Each number is 50 + 15 x the weight over the matrix's rms, rounded and kept within 0 to 99. Layers, rows and columns count from 0.

# layer 3 MLP down, 384x512, rms 0.0441, rows 0-50, columns 192-255
47 55 49 40 46 66 50 64 37 48 69 34 51 37 45 61 54 48 40 33 22 41 35 39 54 61 51 51 37 33 67 53 40 52 36 52 61 66 57 51 76 69 70 38 57 55 46 44 18 72 39 18 55 54 69 33 55 67 49 40 64 57 44 30
72 50 60 45 83 38 45 72 34 34 74 60 39 51 61 40 35 51 79 67 46 55 35 49 56 57 48 56 65 43 23 67 69 43 41 36 36 44 41 70 60 46 85 43 22 21 85 40 44 23 59 65 64 61 57 47 66 64 65 62 53 48 35 62
56 60 41 59 39 46 44 69 43 58 59 67 30 42 54 48 28 26 68 73 28 45 36 60 36 50 43 63 51 24 29 61 29 51 47 68 67 44 30 62 62 40 48 62 38 51 13 63 83 65 53 51 70 50 48 68 33 51 61 51 54 41 43 27
45 56 64 55 40 44 40 41 49 64 37 48 40 55 51 41 38 56 42 58 43 39 45 57 64 42 74 62 58 56 58 35 46 27 36 52 62 47 47 50 48 47 33 54 41 46 62 31 69 48 60 71 49 26 40 42 66 50 51 36 60 51 40 60
66 34 68 51 69 41 69 55 26 45 48 44 46 61 18 49 58 71 57 57 46 49 44 64 58 53 36 54 37 56 40 31 60 60 45 49 36 77 19 69 18 45 60 40 54 55 47 57 45 28 34 44 72 55 44 73 67 54 70 43 45 53 46 46
23 53 68 73 36 45 92 43 66 49 38 67 51 34 52 65 30 52 50 51 42 34 70 40 51 50 50 69 37 33 37 50 49 29 33 54 34 40 68 50 36 27 54 36 60 39 27 38 32 68 40 25 47 45 30 79 64 58 54 29 45 66 48 57
51 41 45 88 58 46 50 46 37 63 50 38 36 39 44 47 41 53 36 50 47 50 31 48 52 61 41 44 41 29 43 74 53 54 35 36 65 71 54 27 36 49 51 16 53 43 64 64 52 38 33 41 27 51 59 53 46 39 68 52 58 39 45 65
55 69 24 79 31 34 61 64 33 76 40 37 35 57 31 48 43 42 53 43 48 54 57 48 44 50 40 55 10 67 82 51 35 44 81 41 43 63 76 39 68 71 53 29 60 41 63 59 72 63 51 48 74 18 39 57 46 62 52 59 37 53 49 43
47 64 26 30 39 82 65 33 33 79 53 55 89 58 52 56 63 44 55 53 34 43 42 48 42 62 29 66 45 52 58 60 61 42 49 51 58 57 90 52 43 80 40 49 69 59 18 74 55 52 62 47 40 60 19 53 84 45 47 36 52 57 43 65
53 37 54 50 52 54 46 72 38 48 53 27 42 50 42 58 45 54 72 50 25 58 34 43 43 29 57 43 59 48 26 58 41 26 57 47 62 50 49 60 45 49 50 45 19 62 34 25 72 66 51 52 43 37 49 32 57 31 51 56 24 46 44 34
55 47 44 53 34 66 25 53 33 44 61 47 46 66 46 40 85 30 67 68 51 85 55 45 45 56 15 28 53 46 84 65 19 60 54 58 70 36 57 42 56 31 51 37 15 72 47 75 55 63 55 53 52 59 40 59 68 19 53 55 18 58 44 46
36 62 56 37 38 76 50 63 51 59 38 38 48 35 33 48 41 69 45 34 47 59 79 32 43 53 55 48 38 59 65 60 62 66 61 54 71 24 67 58 18 38 60 35 67 43 77 34 51 59 35 55 42 38 53 55 49 22 47 64 19 58 43 65
52 53 87 83 39 22 30 31 53 67 18 53 32 38 73 34 33 42 52 63 41 47 62 49 48 45 61 31 52 20 51 73 66 49 39 20 18 58 47 26 51 49 48 72 48 44 78 51 38 72 45 46 73 47 53 42 58 44 60 76 47 37 40 31
85 63 46 28 19 03 54 91 16 48 60 49 41 68 38 63 59 43 54 26 41 28 73 80 50 54 57 57 69 40 44 80 53 52 49 46 75 18 52 07 52 66 44 56 62 46 48 48 78 39 56 57 66 43 59 46 59 53 47 76 53 38 69 37
50 55 29 22 38 33 30 69 59 59 71 58 52 44 69 72 65 67 30 41 52 71 60 50 32 40 74 72 84 47 36 48 52 40 71 41 46 46 47 64 44 57 65 61 72 21 49 63 67 81 58 35 53 38 34 41 49 67 62 51 25 45 48 38
47 48 47 52 48 38 63 58 44 62 63 70 35 67 63 15 38 61 63 37 68 15 46 55 45 47 44 48 66 52 24 46 44 26 53 38 58 91 29 28 32 49 51 52 25 75 38 35 25 54 51 65 61 76 60 41 79 56 53 34 40 54 64 57
53 66 58 53 55 59 24 51 43 50 38 40 41 48 49 38 82 50 61 48 42 76 34 53 49 62 35 78 61 80 30 32 37 18 54 51 60 57 74 65 40 41 34 45 44 50 35 56 57 43 36 56 54 54 46 58 52 32 84 80 72 49 29 41
37 43 74 39 74 80 74 72 36 28 57 56 48 54 60 79 34 37 45 66 55 43 43 46 67 51 42 63 44 53 67 31 55 56 57 53 49 78 37 66 44 52 47 37 36 48 58 52 68 72 50 44 62 54 59 31 71 54 27 42 43 65 37 29
77 45 30 42 67 61 53 47 67 33 41 48 26 42 62 56 45 53 35 44 37 56 47 64 58 62 49 35 30 21 43 46 49 48 64 49 30 41 41 35 19 45 38 71 54 60 42 31 47 68 38 38 56 41 58 49 36 53 45 23 79 79 43 53
37 52 34 30 72 73 50 14 53 50 66 52 51 38 35 59 58 47 58 48 43 29 73 39 35 49 32 30 38 32 51 67 23 63 51 51 60 62 27 52 67 42 56 18 52 31 66 45 37 53 25 62 70 60 60 19 56 47 94 44 44 41 55 34
40 54 57 90 38 50 67 36 89 52 76 70 54 72 47 40 21 71 29 58 29 53 57 34 56 91 47 69 33 32 54 59 63 57 38 37 48 66 45 52 68 57 51 35 61 40 48 59 64 40 29 60 62 57 49 57 51 67 58 76 32 40 67 26
69 52 41 42 47 45 43 54 75 49 48 52 43 60 59 39 44 67 76 55 49 46 58 53 54 72 18 61 44 59 42 52 53 40 50 48 70 32 59 36 43 48 43 41 39 45 49 38 45 27 53 59 48 49 64 33 71 73 23 53 45 47 61 44
45 43 26 46 64 27 43 40 44 85 50 41 59 66 40 52 50 69 60 64 57 39 63 39 39 49 66 32 44 15 36 47 54 50 56 84 34 33 56 74 48 66 62 46 33 28 62 58 41 46 48 53 66 51 45 66 68 40 50 38 46 40 73 40
69 40 34 58 51 41 57 44 65 57 47 32 48 50 44 60 54 64 63 39 57 07 98 67 21 78 45 21 42 56 35 77 41 62 41 52 54 35 70 36 39 53 46 60 94 41 43 49 50 71 60 73 49 56 51 53 38 48 63 51 59 58 47 44
54 59 65 40 41 58 45 64 59 42 29 28 67 50 46 64 69 40 44 59 48 56 55 38 64 70 44 56 25 59 46 42 46 46 45 28 49 46 55 52 70 51 45 48 56 52 53 60 51 60 45 40 51 35 65 65 56 23 60 44 53 45 74 67
73 38 39 38 42 35 41 23 55 25 67 53 27 64 70 70 66 44 65 50 73 51 46 49 63 28 53 62 61 55 37 54 44 49 42 62 34 61 40 31 61 23 72 48 49 34 35 45 55 47 25 55 40 72 31 75 32 62 50 40 38 42 61 36
27 28 32 48 45 55 45 49 64 18 72 54 66 62 21 40 32 77 55 38 42 61 26 71 58 17 72 60 37 47 48 68 50 35 23 49 60 40 56 68 56 40 71 49 59 58 37 75 38 48 68 43 38 48 68 70 34 23 61 41 70 52 80 59
46 65 53 53 73 21 51 67 55 26 33 63 27 69 37 60 76 56 60 79 25 50 77 29 20 53 79 50 47 57 45 67 80 81 48 19 80 41 33 47 38 60 20 56 43 44 37 62 57 77 63 48 34 68 55 60 56 37 71 45 43 51 30 63
52 20 21 65 28 68 59 44 77 38 66 66 63 56 44 54 46 25 70 63 39 53 56 50 76 53 37 63 46 25 53 62 42 69 54 51 39 41 50 41 47 72 79 23 56 60 58 53 56 32 73 65 46 63 58 47 46 52 49 49 41 50 75 49
28 57 48 36 73 35 65 27 59 23 32 49 63 41 61 37 60 47 73 44 65 25 64 45 52 87 76 88 69 54 50 32 48 61 50 36 40 29 35 46 63 45 52 64 66 42 69 21 50 50 55 28 66 57 53 62 63 61 38 51 51 57 32 66
56 48 55 46 23 56 48 52 28 45 72 56 53 49 57 50 56 28 45 61 54 66 30 63 46 40 52 55 67 54 52 42 42 48 58 57 48 18 54 78 55 57 81 78 45 42 33 46 65 68 70 48 42 29 59 62 49 42 50 67 63 46 72 44
57 39 15 45 61 66 36 45 52 43 44 64 50 17 58 32 63 45 44 56 63 70 49 66 44 45 85 53 70 70 39 33 74 35 52 36 27 61 65 23 46 53 63 39 20 65 59 50 78 66 32 50 71 59 56 56 08 57 32 45 63 74 45 73
41 40 61 64 55 57 71 29 63 45 72 50 44 26 77 58 48 59 45 62 47 38 35 49 88 41 45 44 48 32 56 80 65 72 67 31 50 59 63 43 27 47 49 48 73 77 46 57 60 35 63 41 49 57 52 84 55 28 56 39 66 47 49 39
64 52 37 20 67 43 18 42 67 63 54 80 49 59 30 28 48 63 55 49 29 32 26 46 50 47 53 43 40 68 74 41 31 44 64 50 41 75 64 47 23 49 50 32 59 61 51 65 52 70 73 15 55 40 36 50 37 44 47 56 37 57 56 63
31 46 88 73 58 35 36 25 50 69 39 37 65 71 56 46 55 45 57 59 65 41 77 65 29 33 68 36 31 46 41 60 58 21 41 27 50 63 55 45 16 65 44 57 71 45 53 71 25 75 51 06 45 10 41 27 38 62 54 33 56 42 77 17
51 53 55 59 37 23 20 52 82 61 31 33 45 20 25 56 54 69 61 41 38 41 43 56 64 59 39 43 59 62 34 44 46 58 55 51 46 40 47 55 69 38 39 68 55 47 35 40 51 35 42 94 48 45 65 51 77 70 09 41 39 51 49 51
37 43 45 47 28 34 43 51 40 68 59 48 36 53 59 39 63 25 38 30 39 60 39 51 28 40 66 44 33 44 75 10 41 57 58 52 63 16 41 82 41 32 11 48 40 40 60 68 40 45 63 38 62 67 52 39 19 52 42 71 33 39 29 52
40 54 37 46 49 55 45 43 43 46 53 86 98 42 70 53 60 70 71 35 48 70 46 57 31 54 50 25 43 40 54 46 55 46 62 49 59 35 41 49 65 64 29 52 85 23 22 48 59 47 75 69 41 39 35 43 60 51 48 82 29 39 37 59
79 72 48 25 99 35 65 75 52 63 74 90 42 60 40 87 61 37 55 64 71 70 47 16 46 57 37 47 46 41 37 44 50 15 50 32 52 51 49 51 60 48 33 63 33 65 56 80 44 54 60 51 61 49 59 28 33 31 57 57 28 55 51 84
63 52 33 32 67 56 70 21 58 47 55 46 78 43 69 53 54 43 65 65 51 32 64 56 63 66 57 33 64 63 43 40 48 73 55 51 24 37 47 53 79 56 76 45 54 30 76 46 39 34 30 39 42 74 74 31 66 43 57 36 24 90 55 27
67 45 47 65 46 54 47 43 49 63 47 38 23 26 75 33 26 42 46 42 15 67 88 50 41 45 46 45 50 42 37 34 62 63 41 46 70 44 67 46 75 38 51 61 46 38 42 45 43 82 27 32 85 44 84 55 42 70 65 54 74 40 48 79
42 56 32 52 66 45 67 42 36 49 47 62 61 50 79 32 47 65 67 17 51 63 30 69 55 60 70 60 68 49 25 35 43 62 40 58 69 40 37 45 28 62 73 58 23 21 61 55 34 42 52 42 39 55 69 23 29 35 56 34 67 47 35 38
60 47 52 33 47 39 71 42 57 32 49 58 43 70 41 37 62 34 47 75 33 52 61 74 16 61 58 58 53 41 56 56 44 58 40 45 67 26 54 30 45 24 85 47 51 66 56 34 67 46 48 51 45 55 50 59 36 51 58 32 53 58 38 60
31 50 45 33 62 45 36 60 51 62 40 50 43 47 43 44 66 48 33 28 31 57 29 78 64 62 74 45 47 40 60 24 51 61 49 59 71 48 50 76 34 54 48 39 69 52 38 57 46 48 64 55 17 30 56 59 64 80 57 62 32 20 45 86
54 52 48 34 52 75 52 00 33 71 43 52 28 61 57 39 60 36 91 41 21 34 51 44 51 72 69 49 46 50 55 61 52 46 90 57 40 30 62 31 35 45 40 37 60 46 78 64 46 66 54 38 43 60 63 59 34 59 67 60 64 44 59 36
60 65 32 22 63 56 55 57 51 73 66 43 52 61 28 27 56 43 21 46 53 63 26 41 49 44 62 41 74 39 44 38 67 42 68 35 38 72 45 57 34 38 54 48 34 52 37 21 37 61 68 78 79 61 45 54 65 50 54 44 77 43 50 40
48 45 53 60 59 71 50 55 51 69 47 53 42 63 70 32 42 36 56 45 52 59 63 62 54 70 40 46 34 54 43 19 62 58 65 33 42 63 34 24 39 58 38 33 31 63 40 45 58 31 25 23 33 24 48 85 57 33 65 50 48 37 62 48
51 53 47 36 51 47 37 39 64 47 58 43 57 66 53 51 61 51 45 40 51 42 48 78 56 55 55 68 70 36 16 44 75 43 50 61 53 58 63 44 24 51 40 48 57 57 52 55 63 54 44 43 56 37 55 70 39 26 59 51 64 38 64 37
61 44 79 66 77 62 35 48 55 76 42 64 44 75 70 52 37 51 52 64 45 39 22 56 72 39 38 31 82 39 42 33 47 62 74 40 57 38 27 67 41 44 54 56 37 47 40 16 58 42 40 41 35 56 50 41 26 33 27 41 41 58 73 13
65 38 46 41 49 18 49 66 41 43 48 52 42 50 52 55 70 37 36 80 68 46 29 16 34 37 60 38 33 60 61 35 34 39 63 57 43 64 50 61 50 42 34 56 62 37 72 34 68 58 70 62 47 58 50 73 45 32 36 41 47 53 61 31
34 48 46 65 79 35 32 57 66 52 87 55 34 48 33 44 71 68 79 62 21 50 22 32 31 44 21 69 61 46 44 55 71 46 39 44 28 56 57 72 66 56 37 32 54 44 65 46 36 58 67 40 57 36 54 43 35 49 59 45 32 62 70 31